config.yaml
num_hidden_layers: 13
vocab_size: 2048
norm: "layernorm"
norm_eps: 1e-05
attn_scale: 0.177
init_std_o: 0.0648
init_std_up: 0.0648
init_std_down: 0.0324
lr_mult_qkv: 0.7
lr_head: 0.009
final_lr_fraction: 0.0
max_seq_len: 512
doc_mask: false
train_tokens: 138100000
Each number is 500 + 40 x the weight over its row's rms, rounded and kept within 0 to 999. Layers, rows and columns count from 0. Numbers have three digits each. The size before them is the row's rms in percent of the matrix's.

# up: layer 5 MLP up, 384x96, rms 0.196, rows 135-203, columns 0-95
# down: layer 5 MLP down (transposed), 384x96, rms 0.194, rows 135-203, columns 0-95
up135 120:417453517480500479505519493494490549475434490534520514521577520549526504524484512509482539440476487433482470539449490521520506437502464500561482519528446540550624509453504549521468526464541495476426507424575508463546486472488479499451492480567482528415534546502528482596520462407504524496
down135 094:481498556504524508483518540532548474490464502557477481552493548477487533472568434480456522531535529445582449511457510521525450433584549466516496444505484518545595487462542496544494525471531512482492575460552588484514467485473497525498448497555496523526553583458615447519506504459467497519
up136 107:449556518495446516497462508561458375494382464409507476509460504463508496573494432537511494513447549459504552481532516531510504519552543511447461508498472476516524519497499545495536528502501537506533487528514506519474537474543515429546525552563416449585504563541477491530534514473443532496
down136 111:457488547466462474548502530515569473457436472577486518526522523533445580468523455492439481565468504510540514536410497514477481503501446522448541405534516528578538543471521462502581525424510566478505528432493480531474497473446536447485569481502524575533437537516486542496505498494517502462
up137 105:505556469495488504510538507502477447444443452489436533562443531469474435531526420469495537567525502535509494535557418479548507430486410532488481521485461534563518472532477512493472423456484554511485545446559539500528423515472483485507488502509452453435522527479489449494540512426463564566
down137 112:493554438475484541420465511512574452482537530447518511488577455482508498549488500599506522464542528538519536517500522460525504493517523484540526489537480475534545506480413467447584470572520469533483444467456418468450452487446513454443564465503488498530530520498576503476455531522561434460
up138 104:503532514469441422496500461615461482500467485520469484516523536466466466526505457488503462486541539431567506514530575533501453556461435481585442514462490494567503489456509470428528489531445436431512533485467509463520483468485539473462526467483534513471501498595453436500509567502466578528
down138 108:489493510530563461468439522509478531459539543545431496469520506510503444538475517465521513510490527570462555494488522501511539446435481548543562489522487471438502561497525484484581487443508544559518504500450480522565478476435495454408508419476477568587457483477520513476543589555500437467
up139 093:562511549552523509568487496518499511473504443471450497535507519468493498646514504459547529521469614475534510549482506404447512508483461526464431574439508505537479524459525531482506466506516428627483506477522528466501515496473504508477476537538496488445437449501471507502512488521569498503
down139 085:542476493469513523496503536468445585513507644541469448557409502490459486491551502520474458502491439462623512533498480490493508478504492502513516533457477469552547440447507477513479451460539481508525497458485590550573421484520487491520439488481545519548484516550513499546455486450490497518
up140 106:452543514550385457542509522509511513462449515528444500483521491444542492516462490526485605424494500542497471520493436556529463465462488495504530452471495470542461515478539484424465568479509468502527481527485432504486561478511473515520549428473449511531530609544525562479488580487466556522
down140 103:515484473424549565462454516480449498434389550483544529517475423499514510501514526546542547503516510495397511459527540537476508521551471473546443530471507473488443516536527538490497476518506501528565460534477532472385536528494563443527526482502480516558447467524541417530458485483476492436
up141 094:466433516484526470482479488451582511444471470492538367481551562480499515515489478501560542514442526509526480460486491520528450490527486482509468535419436494514507581501511559482476529543503510525498508476514422540472529478472506507603493471504432442452498542470500429473455510496461433409
down141 108:514531462498486500488558531490532471560471431529545518510554429529452598407507550428552557492538462481509494508455476467451536493437511472516548466529512434458496480416430516520449519463463512426519472528435497488515516502474485541453525449508564564554476517500468550446490535472531527527
up142 105:407576500536443496533441393448527551509570448486514469473457445491498522471558572506527604494501497503519459443529582459528512504505508559546485458448461576533500484535541508504468515494477495514494506482425450534506525498496495550497536529508521489599527464559511471519494505439514493477
down142 112:487503493570476442489550557503490538482440608506503533542535558545530526515443419511564582505525518479535473558434526466439551502522445551494544490483515545486530489471558498432578489530465486472596483461459487489547473452502529470495531483499504486496509536478457529470565485466421501535
up143 099:511505445468431567489552524523531529475450576532563529481498531421526393554510503495451548475505487519489433486526473457501420465495477498510549545515483512498488489519516448443532526446525528555538488452545433518517532571511604508523474514555537482451488513516551546506567546487439525527
down143 094:467515466463455558521516488534496533520419524513564463463497463404489483495510528469545546490483574516479495545463483509521511472434527446470488564434541477509419499541504451436480540512495545444567430557521485546560501473526511539435510440514475456494549426479487451450422453491503503540
up144 096:514556495461586499542436515462421491562488553503476505528490501389470472461529463481507532496554529505482511503524474486454462445533483470557466509587487455567570527535471485535472482490476483454389541493515516526440477494438497512522498528455433480455546454531506481530436450514508419504
down144 095:529463517542506437471514455571572445518443473449403460485489549520546472543520495569531499494440443488523484461423555513543515524476506454455525526471513535491464417495493455557542507491444555531532514497543514450486479471494523450504493574471468527602543474462493551499563530446488540508
up145 101:481399501494510425469484514568476410537513507497534415538549463452494528495567495504521551519523501568500539482510432482484526548544454493517436466436467468587554455514489502503480429491532521487457461434495443514551453498551518490500451495550540568511513451527513430502513496483537542447
down145 087:493501535554494440494498567457492477430528408478505492497504512462515509557408472532474538445407494494556542524512530370520526543488468438471562485523540519570499549474520511487533506511434524485548511458559486452517601539508464501536486476474449497558474534478460539531497478534502509508
up146 103:532496507484459515509491432534441495465389518605486453459513519459442524551537486528416460496521501525465524493474492530480499510503530527485572633509472491512483577521486432465485529468473498506517518516465485530536536464486463462478516415494573562508560454512525501545473537487552469565
down146 103:542535490363506533460523479554554434542522472454551488499501522412469505524537511451527465503538486495499502478450485485480518461519476516445534516461522498536504507471508399495489496472413513501506518583487437519559459449477484538512500433530451568497566510546522472520528572523493454421
up147 091:514467442484450495522463522483526465498481451518489520558496554487464515469555488553528502523513514534410529563512465504542507499483481463424501568530461487559515505524600537537556513545465530473557534552521550550459532433484502443401474433447446540534469542542466550427456529533516517501
down147 106:513561499493483478480488489508480596567520492478546486434453541579551573574472559528572465511536521474481452484491545533583421499526497540492522500583557447490524461526452541447516568465495499522481501506515527519426511440513458521448458479468492502540524477485535457550565516467521475553
up148 102:436543516550462540506461589448513494435517589474458542494552466498476525504477498498511519541507527445528516503480530500517501511531487526485451519564479466515462489552470575522477499423552470484463514598576484485586538499495510490413568523447468483486539529471468517416490478465590522480
down148 088:486563439530525462557453522494555532537475502449497406521469517463461474437542504414588429511481476497496448514468495496474471514420526461519502483540535574480537491565490527497428515476477470475528454531515507469485409479520548509407526543438562530473540576515527489509484507484482503453
up149 086:525504516531527454475527576494492533490492538482552460509430459515485549594489515527467483497476450560512477470525467504459463531543494459546544534563525546532418458547490573453437473567517480507505537608464506446451471518470486437505451554561495525523522463489462525573489465507523505415
down149 090:495499458519536533496453495493504456506419515523445450492501533447397484523549461446475530522572558518529524491501545526499495449463530509442513449481457425556516500475602489486576501447515501468503504452481575507489501454452502561517462530559534484547426562552566476531525478545466528543
up150 079:435483519470490536451502525449515464438524528583515569473548490520515486489521509485512520500450491519459537506514505515558535503484639531453579543422543537566488452454502556489522473513517495486439526491519481521474495495462538500522530473453490517537480487466556423347503498493513459517
down150 085:508557503492525541552490470473488482530545477494459505563431520506534420452503433507462489506481413531489491446496493396530534523482530509460539506458599537594457536482509518505548481511575489490495455454483472567461423475547534448507507555486482493480445508463489468462496388486484483514
up151 113:503507463479531467572506497538482508538463527487484517482489516447563449456464479525461536465535431467488585502486487480442542533511507527444528548450477432565494580507542520448537547475493383488526469493546482490533508492543479479525455486548489571489521457449486457519423499479467626478
down151 112:512440507545505457492500452511490509503529412415567511468432509483455434514519427499471488470485493490539468525574498520487451552569472490479510497534553552389497526559467539556462542502445490516473535528545513523488506502465442527526550533542564504475471512443414550486469528446439541508
up152 108:522491583459522418530490392570423496455514482491543499576505516532435437505517488512456529482472476494486450480520471445538462447522465500519478516532527517482539495518522498530492500563549481466500479468446584590523504586512534484541395500545519476522468421545529518479513535473472526513
down152 104:432508435517533423436471443491525489537509462420495482488470553506517498478485519390431486509509577505534488517541579524522531504451465472477474504498513509501506463527389520440479467519465518511500522513549471391470487516536458487451531483472468528460450557435473513447543522514570492539
up153 111:479481453556476539526490505419519488506474483506494495501445455418460554489528504479479514498510523541535495543570479566498458528503479450511420514508495537535473552487467477488523493489502468528483504459575444526457555473492638541479505413517487482495498597545515409427498564478544486463
down153 107:511511469554578553423507559561544492562568499477529516447490519545538422494445500488510485478568471456498505495511522439565489530508559491445516508478547449468455447567461529525506565570542517543496477499418477593512497542497461509480459550526501455525531438452512503558455525514467518515
up154 098:508463485513478462470471494593495513561477535537472411515469478492531513480454482499520598452486535544385543479493467584556518542537462502489483448499473555426480510502458526540448538429504447539521485516427497454485441515475477514449509483519511556470515554533439514503523573539477555506
down154 090:473528507526506477555464444512452474520496500510447504544564549530393471532462502471434493506566440519503543502481545404445501474514516454478514568521482535560485464521564576430529473555534495464544521441486526616502439508479500485546541551500472459454474518468486497558495484516468538474
up155 083:489461573498474542564478517419465517452433524474496473530540480489448544486469555451466523489516454461553528541470578469495450546547466469520401448481491553469497469412514498485494556439521541523539532525482510577448549494472538508529538480430550512492494470541417497419527512506504509483
down155 088:483471608548553513436594512467495458577584472521560502521465536503509498479549511509482433538553508549488553478496491517576590429480440558508549543475494503513572506542541460497533520493523500502571532529443534501515460488580510477512534512492545510533511560497527492494498473549468485449
up156 104:489512516530514500438479499498587441530505485481472532524539491448565541489527458504493541501485446538447500514473519436549482448563509590482478460508509502542596493474492442568541470451461535491515518478369493429406523502495515565506437504523518510494509564481504513527473513459477580480
down156 104:552518479531464473491522433477486491500551508475493463466440527486350507501529492520493471494508521534471544437483512519491498549496502529457517510485481462499524533531534491498557553417476504592440509480477471456486521411534536567447515451550546505554495534426452566476486516526479578424
up157 105:527488487471454474510489505499401596478495457524512469578491531463492485586522461431495556516463505545468550417525488526484497515515446488501490549496505503510579444493553501477471477526429507590535443568464531612534482539504523495470508486433504501535507510524517542530502486402461494502
down157 105:461462518451536494459466526473455508443457491458508431474582515544570493466487467534466458550514571494512529504464487508514496497426541528633528518468483475506541473577476457527493543533489502456530529473403480511466477490539550482552444434498501576476557478533471514485457427545533489504
up158 112:557566513491489478456447496509521557480505534531538481529475548438514496503496571522563512526457527495502404469464512463546429594495457488485582488494503516494495530441495523487521342437490494506542485514451583502471522513490468507428548471499563529482463528518554490499527489552479484469
down158 107:545492456521467491499483441517553507488476446505619521477546463552447510519520461525484506481521556452507411546496487579525470536519498524500496461471474493463507521425545516544479488459470523527513509436497485488491583456521538505502536499471530575414441427589556463579501456540474529487
up159 105:491485519471482499560513424479534503479513520525569565548570468527475496508524490470499484438500511469581523394531473513520561560561513516442464463493460500561515547497476502486435503547465556542497472510481463539476528497556522502492443437471502470479397500478472573492453428399471492511
down159 106:469504512477469551373476580489462542496531520451532531441454515486594525529503518516499487576455511485484514611440483630530501432482498467581509499493532529459523477494507510481574553475498468527530493454485465473457509468468452488534566546519532497515506472544519488507515473516519544482
up160 091:516413566518484533517475497489513513480537556624467545507513487538509461554506458514537484480540487474531467449512507551510465492410464491502469529509467488461437534487454486527533464513528521507484584483557461434398521575501465518500451486479592508473593411464517500475503491494501492530
down160 078:488453525471581581503575476512517468497527457481525535488440498455485486520524466562460480537551489487523527533512479465542453498561507540485600470511571469568510483546530509554461516516471482510481517482467563509523514523463491528604535437469476506502479560509577465493407486524490446598
up161 096:484495437432479497456474572479566496520537488468466490538476462428562497521498531599521486515475528508606468518478514557451483506501533509498488553532493546470494462468452480514493577534496451511527591523514406514536542566481436483530509526479518489582514567499415518471510493529536453538
down161 097:473553517524524554491443413509520506484480463472485461535438475449420468484499489499507472468532479489456526484533472384486472455602536496492530534457536493501472456460495517459544502502539550438477536486473531512489415461461579496442503476596498554486499482430511440544525500490519510416
up162 100:537470550514499531523497474496477464450476528503490546486491584476500514500499532550532504484459493467526534517500431582480538459483542562452482490503464553529518536505468531360524439516483542597455502553468495515511457532462469520530558395487453441533549461510521510554494544510500457584
down162 111:531484450396504510553468580466480472485566498517521539552521458472432499484487410514426500479549494492491567513508457478454472434493511524516513486486471483515546513518480535395540491451484502460574472479522532527529422525422588504497420539475496525528553548540473544519494503517467543519
up163 107:514447518486459412534567454478596520600438459489470496554493457545487548469547580385527512449496498507502478497425486495474507483549558540505497547488559429570483552457537486507459532507537457538509493470495512471463493516547457480492468532489506487478430452470502481561533466510522494512
down163 104:536515523592540526531477454478493481558457518520517511483443482509464490496455637466535569566487435509461465455450469491579576460453513505532514570454456467505445458540442543516458485517517535505464529455464471541513534526507468528485486486556479535490552502504556596498525524482523453495
up164 084:500468451464484545445498503449465541536533499490500517575529459510490466508557489409519571558519477501424452476448488487479520505592536526482498385530466462470525434530484517418570540600464563485480488480501490488451506521538465511487529497481551523494559517481589483505538483516488551490
down164 074:453525542527546510511562477450417477553421482495472472565438476540463515498515477511467496541516599468444486408437540470433449474498519523509521507510530479568514483508514516444505453497526486438479543429496531452515488479505487494578477468536491603592553497510470496510478520447520519536
up165 088:619496485488460491477523520506472485485571513508519516489523495504571462524491512482515524491490437541500532487513496485446429506563522517556512486516504509470461445487440463457511428512524539441548529552440485518460578545492470442615620471464469517475508522497463453453552471533504575499
down165 094:462466428403470483495485516511505495460473452467521474545482495454509543502486452513511539500503557484568473518514538521524493461513488538447439443544425498501636523507531558457459530464498484514516527435471564536519522474481546512492441497556570518443553569457523494516452562425536474500
up166 100:548537543470454509527501499538443436485516522470450472571487495458555507520415520455541523505493483501495461531515514536480473473510500474548512605578484497500500513536455438557452469523474523524579517509498515419519614460445533498529483519478454420560523443431547504506478508436451484502
down166 100:567492546473577531463498445466464560510535455495523565408541500512487480505534551507483515494510482515477479455536503570554539509530495486471472538382478481405547536506443562483487526459435521510494429488482462534521511496496408494422528518499533553504564537562496535504461483515522549534
up167 085:452498484522512535611453532468557533463535507497492542455524541518492534460521417495497535471527459490525498564495434495512430553502545513524465501497529515587530460504493557541520583466444492513437526467511605482533452515516558460514489487482406491570553506481521566516505550453511488537
down167 093:472499528490457470533509468527472491509519510586466452510476524471478434494525557528447549538478523557497516423440496533529481434446528521454500487472522485423493511519580446520488441533560562449496469516563472453546401475455551507524520543470557541481581429527543472517453489497500532446
up168 088:533526469479482525474493437476505510427495429492514427541543510521494404501477540521540521496436562470539493497522426464466496525533495475506486428489523479495433541431477507544549523579599509522515477486462556506527500568492510434498485470551501453533403493448551583535537483518514453504
down168 079:462504518515504502469610537447521524469450482452475473507436473515507566498536545493446465530513509523530507481478565540475520471457544476530517487486545509468483531518448556488492522533517516521561456361389512535508495508477539471497496440442492449462389518517525447491472559542459502540
up169 095:454449458524441511541545473534540515555533440562488450507504459414525466528431480471475530468517507537488458426550545505482483487628494521458479503486516509501547512510508479554496432513524440560526549557502525443482570476455477531519559492525606479467525517462509545442486454505512511465
down169 093:509481588484534508491488449484504484524525528440476479474507553499532498459536460512409481506520435452503501565482516507521514450491497529526512510523484488521516491493641471594476463477487567461493546439539518528506492431492501484543528510486481573508499485508523426480465432463559409607
up170 119:500522487537464443479540526530485484503462560543506530495489500482523516617472561403508476546469499560442487478549501459510454470493448520532468471534476493463472428430532435522511511585469539525526462381469433552489479556476532549460451515556504458495517454493460475534544509476510501544
down170 116:524415545450474532488501458540464505554435490468496466485447458511493577439498452531493505446491493444509445532430481591543536511520511458482456545473480504526492504593479492525426452560579533464482438467448496480482530439512559490567507488526484533493460553547540514514487478467567511447
up171 102:496478501481496472459502464567455503528530532502517502504505421490474424459456513519520467448515487503556493461515488533490451505476475548492484508497481556453350558492411536497557596537487492425495478500495550490547503517458492466549524492444505493578458464475536405464516520449477508569
down171 102:508513454463467509463565567553551523501427542531521498530477417491437468411551537495535538494499508495556564520511571458461556533468553475520524545542423473560478565489427499491470498496483481495474487529465488509554476448473550522552501470538432466510453531578445534520463452517455482479
up172 102:479515483481437497464505400499489513535499446476506492468503512520474545485522481488540487494463483440453482543559545525463569524472561526420400457496511555512485439548584525534504563540442490529461505502516540559462448513548499591533486502502604427515500457535510511482498509481501444560
down172 106:501431499504543446513452415558467446554456495473503488439483465472380526525545432511518552463503502509498493520466501449498480499516481475441467553456527445526564505497616509487473493487520529475435549536481516561540498474467547494455467440564497567442473506441457550477502525529488519488
up173 101:500529491479488476528555578509537463522450467529519428622504558496444453501526559497567469502531535537496553412613559450545504510445562501484480469558514463552525572560507494484489448507453496478537481492491491487507483470464539483478467444514464484486538487483517463490443418500506462487
down173 114:435509507488431494513441511544581580553469480492487521381505529500579535497526491558445465478458489480486472600484499471420445472533476460479528541472444450489498504455491522501482588496458563485496439518460512508492543484519491442430498516456496521546485471501492477550502459474482563554
up174 098:444488586513400427447512517497545537564417488583450519542495520528473459412473513496536532462504491580487516514480495546521492531423507493515494500498542475548536511491462469456545536500492462510588517548494496516439440490545487553531490470513467494510565553436488484519576446531481518514
down174 107:525523505502463498507529424506497493518572460562491527548513461519484452502559550466594592457496522587501475481519511514497475434506499484561507541513498443508472598497527541503452444478544523496512478513595556524468506600546443518475475520518507489421482504432520552483504443460467505468
up175 083:535412468445491460511448504495471543486539572453473493520448530536482454461468463534567397480545555527519514476519538518521520570538485499544547560524433541384516472468515444480514387421478532537478536523467467532444535484510483550477480493508499511496515484516424481522504512519497528507
down175 086:478531536474528537517541586505494488549428507558502494538504511499484569472451533479449488522549501460581453435542544442495579481554508485450547520514565492437410511534445469533522479566527505467496532403480468515478543485488474504548545476473415490500463511481522445575451476532513486495
up176 083:482453482433458512457525492534503490409538494551410526492514450532511482514521470549602540498469522441491521503506475458602496479501547527474619471479479550457472464527477512483463490479455523470558520444504487426462459489512463447411518467463540541544553471494530515475479505510498483571
down176 075:476547524452567523522529447499531448481491469521525462552454559454415560517516466573482507533487443573513490501521578538435551459530493446452484497476586458463502549433533493529477446497478478482519503482488527532560481459446573580502503523539476425528485556492450494477473552496502474452
up177 087:530529505492529472504511567501446572476562555518457544556438526507534498488514454462420458507498602489528463472539545458511464506547438521529580501449482461460555494503543527562536514518491480452496489579506504548435445541523487475461527550518449447459518568468524440498425479484481552491
down177 095:555577518561474509559517502414432510546524567505495570421531472460499529484483453529547494484483468527488504457500477596497491445535521499447509500507442491565520540465493513469536471494513484465479449518495544510495479451530511522472552443500427485514520501527568543538550545485397528399
up178 116:477530510500529506478565488551501495455396533506462492466553524448501481491472505525520494514488508528474510497472558552552442508472502561566558514459448476527510391560515470464513447501495532485564522507523385532490510496562493444514566486540453555502577513441509472473482577525535569527
down178 101:458462520505591544472482511520503555478510502539542584475527503500558487541462429475409496539542485465517459549509499507597577516475508497506486458504485532471501447516525521538476521464517489571493450515480478440527561519580439513466513515515490480577478561511578549540507507494452438591
up179 097:581467486510473478500516478513462534502528506535484493493565458471442541501530485538507498452529529504612421503619562508484471509465509490486593488485490480554496445492461518482494495536496490405473488475429497439570481516501467563464516422490574446484510469498409519534475504539464519482
down179 109:462535536516477492456529535488487507493563431455533467497540494499566474551423483532456472496492538456440504510503398502536432460490521525545458554465469510414483455491505553469513482477476514558504497441488479475511513416499552466563431509507492562438575462415567459530496491490539454513
up180 116:467423501493469538506478521443465486536569569506463496455489530511531580461454427483485461533442515510460539526486497482469479485510529515517523508505480535458477518505444503378485506551507529428562484464526528500536500448488516614493571463457500545538532519541514456520558570414555518513
down180 110:506424512501452495536471479497517506470512576459524490547487443475481486477579487531525499510496571564532502523471473586438410465578467515517498522460409529558559439423454476509492511503555478519500463466478578548548539527464543489516539540506517506465504456537476459537481505421442459487
up181 116:478474448525520510498497457440488494457510486449433514476500577505503457488571486444574463546429526561510534488599498594482493521472516550556478444531513463497517488521391470516484487509541513510536601454496504449442542589466443509519481456478513475527451488456524531465499529480527519497
down181 098:596521506502470430533428546508493517499473455533480475475501612488506532477521469495581480514547441510515527489540546495455504479432599443516489499515480459540519521511451517612503503536582484494545530472476516506524495462465587505541492477506463533546480477489582501504540501417521459474
up182 101:567525416533444485545467396459493500475464518445502496519528534540506518464502509544525511462518455460534449519507495538505554495521468574467462521527502441521490421508549581566464468529484530482524507395517465467509593490484439486422495501509475471454526591523477498534480554489502549527
down182 102:553535554479573547534475544420486508456494512450449507447424454478413493453557536473516458535510477509483540479535494473448438480516540502506425559511584537482469600550489450488517454472513532454503532520526457563475500531535519471503556506467471540508494534473517520410560486510551524512
up183 088:505451523519485509551540486562541508477490569445484495537491525485499456464482487517589545438499473523493535472462476511499431431527503569436526560456564579500515453506518515555508455481451511593498476523583521541497484472508435510522482528540507534412545489477458537504488501447603481550
down183 093:516638554477509482517515493477521487486485481455477570504537532471545477550504507492522534519503491469481488493464549518538488421514464468530523418515457468508471424586551484474528514538572516490491469562465551471445503449457464484550583549469506490476519502582522440541489553530415467521
up184 102:529476520495493470453484492525495443577513456491442464471556565486500503592448516486515531417520517534502479472552519471560532520517489408533540439555532480574469465490497524514495509512595514509475456519441586459506482539531537488459425473487565458501537496473444510498549535514536585545
down184 112:446491527502458565537390524516546420469488498512520480496551590478523568463530507523541523507499580486469521454444534532455454502534496507494529516546564479503406467486518443489481453468485573437473528535520502436495513495505490465498512467528456501495555557427514521490473495500606513431
up185 093:482531498478463484511450499508573521501528503496497508481423429537533474507504475529485489461454516506549472421453542482529553434552554509436525595545498536481553518497539527467443481489417509507444501485433470519551459444414563501507484455515530507464471600475424524518510498462464560469
down185 088:532442475500558535543485456507507513533441518467512498520587519503477428463456474530562497500580553514555517504560430563534502531498537499508416403420523608517524557545495504536520494481497554498467558507575524493448498579556512488464516533526479559490506508547528499504519516528523488516
up186 092:525575457517531476521441507434463478463478496433522437537528470500499508502575510530519535540478551495463485502543494520607466540560513557513488527485528514487466448491438478602483531461469482499468520419516496456516509440535551477571511425460471483519493483488461468537611569538535498502
down186 087:512505562508523548612480546537520439419525523541511576508458500497452495537485508554474538574538474553514547542506482505475482490499480501504462423454490480516520597455459488520478545489520466519449416489507635514536521491552543551518494507513536569555495491520474554487500476542485470498
up187 092:537463546485451534501480507488566554532508511469550517534449485492530519504465519458510507464491454527444483492478457469555519513475526461558497410529416505460467544527482556534431592489397481576490594439497549460513464500492468585524514541522533505513521507483544459502524510482528409464
down187 101:491481517484525484481469461473555464498502573473530461445552460498470513489523559417497532499469473526541480548537513457488465501495498485485461560477563520540548470486530453458437541565493545559479589576535504557505515544523468509437495562427490524507550476405429483478485467475430575473
up188 097:535477457468465566525431538573520439536498501494507538467442473519539474465455494536471531490513497471500558564533527445515512482571509533497543512519489522528536524451481516464441568580495525497476486493488465579471546472476554590443484461484511494596503480495609444535407495497501471515
down188 090:531491558501536478473508509464517506587447498517511474541501452526512511534533513592511503491537622596490439474478466508443509483470492513467480565445517474372505532525472449475498506523486529488520455519561518441526490453526488505488526529489460507518420466609540520460495439518462474523
up189 098:565393436495504507509516451472463493529568500497514479533487423457472403521447518507534451443506442537592478477564518594386485532513542481563456533499502536482504466524543459539477475467443476492568502536501541600474486521503506517477483508506526516529460500502530476502525525502478487516
down189 093:503622466542489489542469564464486417515483446514542468532504498544498567478515565496464525488575482498479513478484486466478494464503430506481502539510474430499457497484469466438508475529589469516449498447509457422508480505397532508540478474543430502461484449468456530448533521522484555420
up190 097:497519505430546580510500393518459571520538518608476514522532455469551429490478570490486453469498480470523530571507468496469458502405518505483465519487501528496539477480508489475528539478410476463570532458435508432430508500529458569471504499480510499529485432444525505530552478510529481523
down190 084:486432512508588480504536489483432429511436484523479459542479556447476604501529438473396481492476425493505487439445521447422567484570498485510488485541450473519525484476498450483475485478579486543485491460491506527535432536525512521543492477499490490496543536551473449463528496490538453569
up191 094:532398467424509491481567528422499464416464499472512466513577557488464434455498501480430487434486490449458537493469406500524538569581548512504489514551496427494518499501483506501549506516493518488487489459457523528448567531482480460509538485507546491531487442497441498496547580550473463505
down191 087:494516575567481485491482532477462483422518529516586473504559474526500417532432501477497474527520531545488516467469491498535440422502494511557448512493470451470427473562483483442518503480485482479601516481507511489548454482477541486548529577493518533533556483424510551532459471490491567605
up192 100:491486500549471477477505435543549552513528591521509398536520494533506432517546482510508510441537503569502513529577533526555504435477618435488532592553489498517478552540479460532488498453512451482485557485440531532483517525468498527467457491530462563512462499551468509544468507451452513454
down192 095:510512566485516539498569521473468538516530490496481493437456519537513461473509502622410429507450526471491564489491477564533479628487503444492487419476563577511468504551548583456461560463466521508518518551547485470504472523520463486514513507505463447466546496464495467492489543479486530513
up193 108:528447476475469431545524465567527492499465471525485487591562456477545447525474485550519440559510436425432504516484491507471506529492540525562521446570505477487515392536491467544499453484503468533509497493490449497464525473544511543485512508553505569560499524389449526592487499479486481483
down193 109:440440561487449502492479503498564452485515532467508514465507501503468556504451547479409465493545492535474518513460452469489531401464540501470571540495565545511523460435532542489551576468501547450447459501520483536511454526512403484563563484537483524495477455513573446492512532522497582526
up194 096:493455479544498478487518490531579547455490516506561568483555469419466456545429513444462528550483411524469482587509469516505465534463507499531512426512459522507507505481434500504467561491524470419492530448476448438465564544476518475532516555488497479459420532475482553524473474560458533558
down194 083:514530477570475447493543532486399473441562497477548483540536517463491488420548524506588532480487497492447463444513515468467514440498459480552455615468489472444518492461528478436416453457519464469533454498503553489492484474447493455526499492535505538526500536538514513558493409455551511500
up195 117:491398491415554457463478453513534542432472545556572467570513517561473520519488493446540455456518477478523469523529550570447546618514520532487477477520454555469458442476503490552523500482527531521572505495481537488430526511472473536498519528403514498488470511493506461471445498517476450514
down195 113:558512420494515393535485490533565481525501550538533455572449505516450549514543523499533501470449486506512529522473547472469466545516480482538536523550486466480474490471540420553455533513484515479455425521520607556452538459527555464521485541511594440468505454471479568474539475513502517468
up196 100:502516432462576450584525530556514498487498528476437433484535460530549474444486521375496533536493494560537507453464557557580465525448532538458513486520487508511575509511492530463566541525493484485482470474490502477485539515477525458516489503495560613491469449523487568509463496477570491538
down196 098:490446492489411429496456444510449488458528537531490469503481515470536510541448533460542541481503524502587475541525446524495449540479495577519475500504566480481449492452499448431495418542518520403479568509442576418472462513506470451503528440505534591496503543506499512528476448498502518492
up197 086:484552452486526463475464512464494519480531493472501508504530515495534521570479532562488475407538453592467519538561540466502491524516556463562539520498488531523481517515641443531494493511488556498481519540457387440567542466500477463538494516517504454493462499490494455487463553564464457574
down197 087:423444508519530474516495452461524473490457473458461499518452488487519430476476408486488514524462502491548495531503520486412528469568515495404540570529496525542447484462510619530579462479546520569432443547534531565493465472466507522446447546493532496498497471446477549505471473484503496524
up198 107:504510457451536427555516507536514495508495560495478499500514417524440507486525534484530470445493561580602524459505489582454526540456488514506445558489483522470526511493430504502469450491503373511538499530550543546531509484514495551559444497476427528539458463477465445470444519432503481498
down198 104:503491471538537491413490523511462496507474485540461531500454521486437516441589525473505519434534584632546519471434532494467491505530542525519514542507447500445508553472495414475499486474554469488513488413502480479523441413543559498446566495546519466498547572523524470497484515496503501517
up199 102:529480539584434505445508454557566511491483564519521477501535487556492442543460430465551570504477506521496519468462533513515507495450521533487484502548522538509462486440434563528534517408544574528501573445471474552501499491433473552546517530502461494409497453445473476485524462457520546545
down199 099:489499567508432575470432515570510456516569457547533476578529515495544507463511470488481444483524482474499538529478536491501481425537442506442470489535509477533554556490527477556542499470582442510460531522518542533502488496461461575527490501530554462441517549540481433494471596506566541555
up200 105:459491584572417596547534490448399469481502545449500464524498509416470535461546561534533530481497541564512496460531507535540470438511530513524506479486516475510426529534420509486534488523473475503512543508472560508481542543506490528463525479434491487468515472508496482508509506380493541571
down200 093:439456477458507450483537594488452527519508528502491518471482542541475553485514466541534533503530506460472512514514441457461502519515494545573481538496496498579543486533605427473536533497450462559505524501545420481577478505476406458501432474488530474503469513507410509500484442575541555515
up201 083:552435488477514532480519527536478494436516539609492448478484523507531535523568485457451491502486533461441528516515575549532542551477458491497455550466497557502504490542457596465516479547515467447427527582521519473546523519507584440452473509519490439570500539459509482499472441502446557511
down201 067:452478515504535520530530509466455504525548452451528455527449564505444487427557495573481474491570543490462478463484460481427447485455472531465481547502543497520533529380547454557479492434516464451443489504509538525486454509537520456527478514519494610545495552550509469556455527438491479492
up202 097:529490479484500506545543445548472511494521516562463552484560537485469427476428530520527466509494451490432450497505391496616487438512464501519459479503463525477474452492520588455490450448509540545524517490491497508414490463582472481558533509547560464490416487505486523518514537565530511489
down202 092:476488523518450584457465495444481513501491469467504475497471532470477435486532472460495519545513561428507531492484559488513583516523537475562442565495534510536490488487513511518531520453438499470541506458571519518597521468465520538437568437510487479458473596408510599538499458513536479521
up203 104:462481425546428494513441454487520449450479533578528468499481491442528542556526499472521469510480520456438516490530550556495511461488507469479450508413544502490492532543518452516513464548518557518509516536434512467467374521535492479530539503522488491438528552475486576554462543415558521448
down203 101:481452517511537450424513479519432522473527495449531519383558500507509548517465558426520473505427424411541442467484468484486462553420452497543470452517520501468485495462580527481528487517494575485549447550552473466515507505540476492504493546481467481499547468498515498497534485535440510582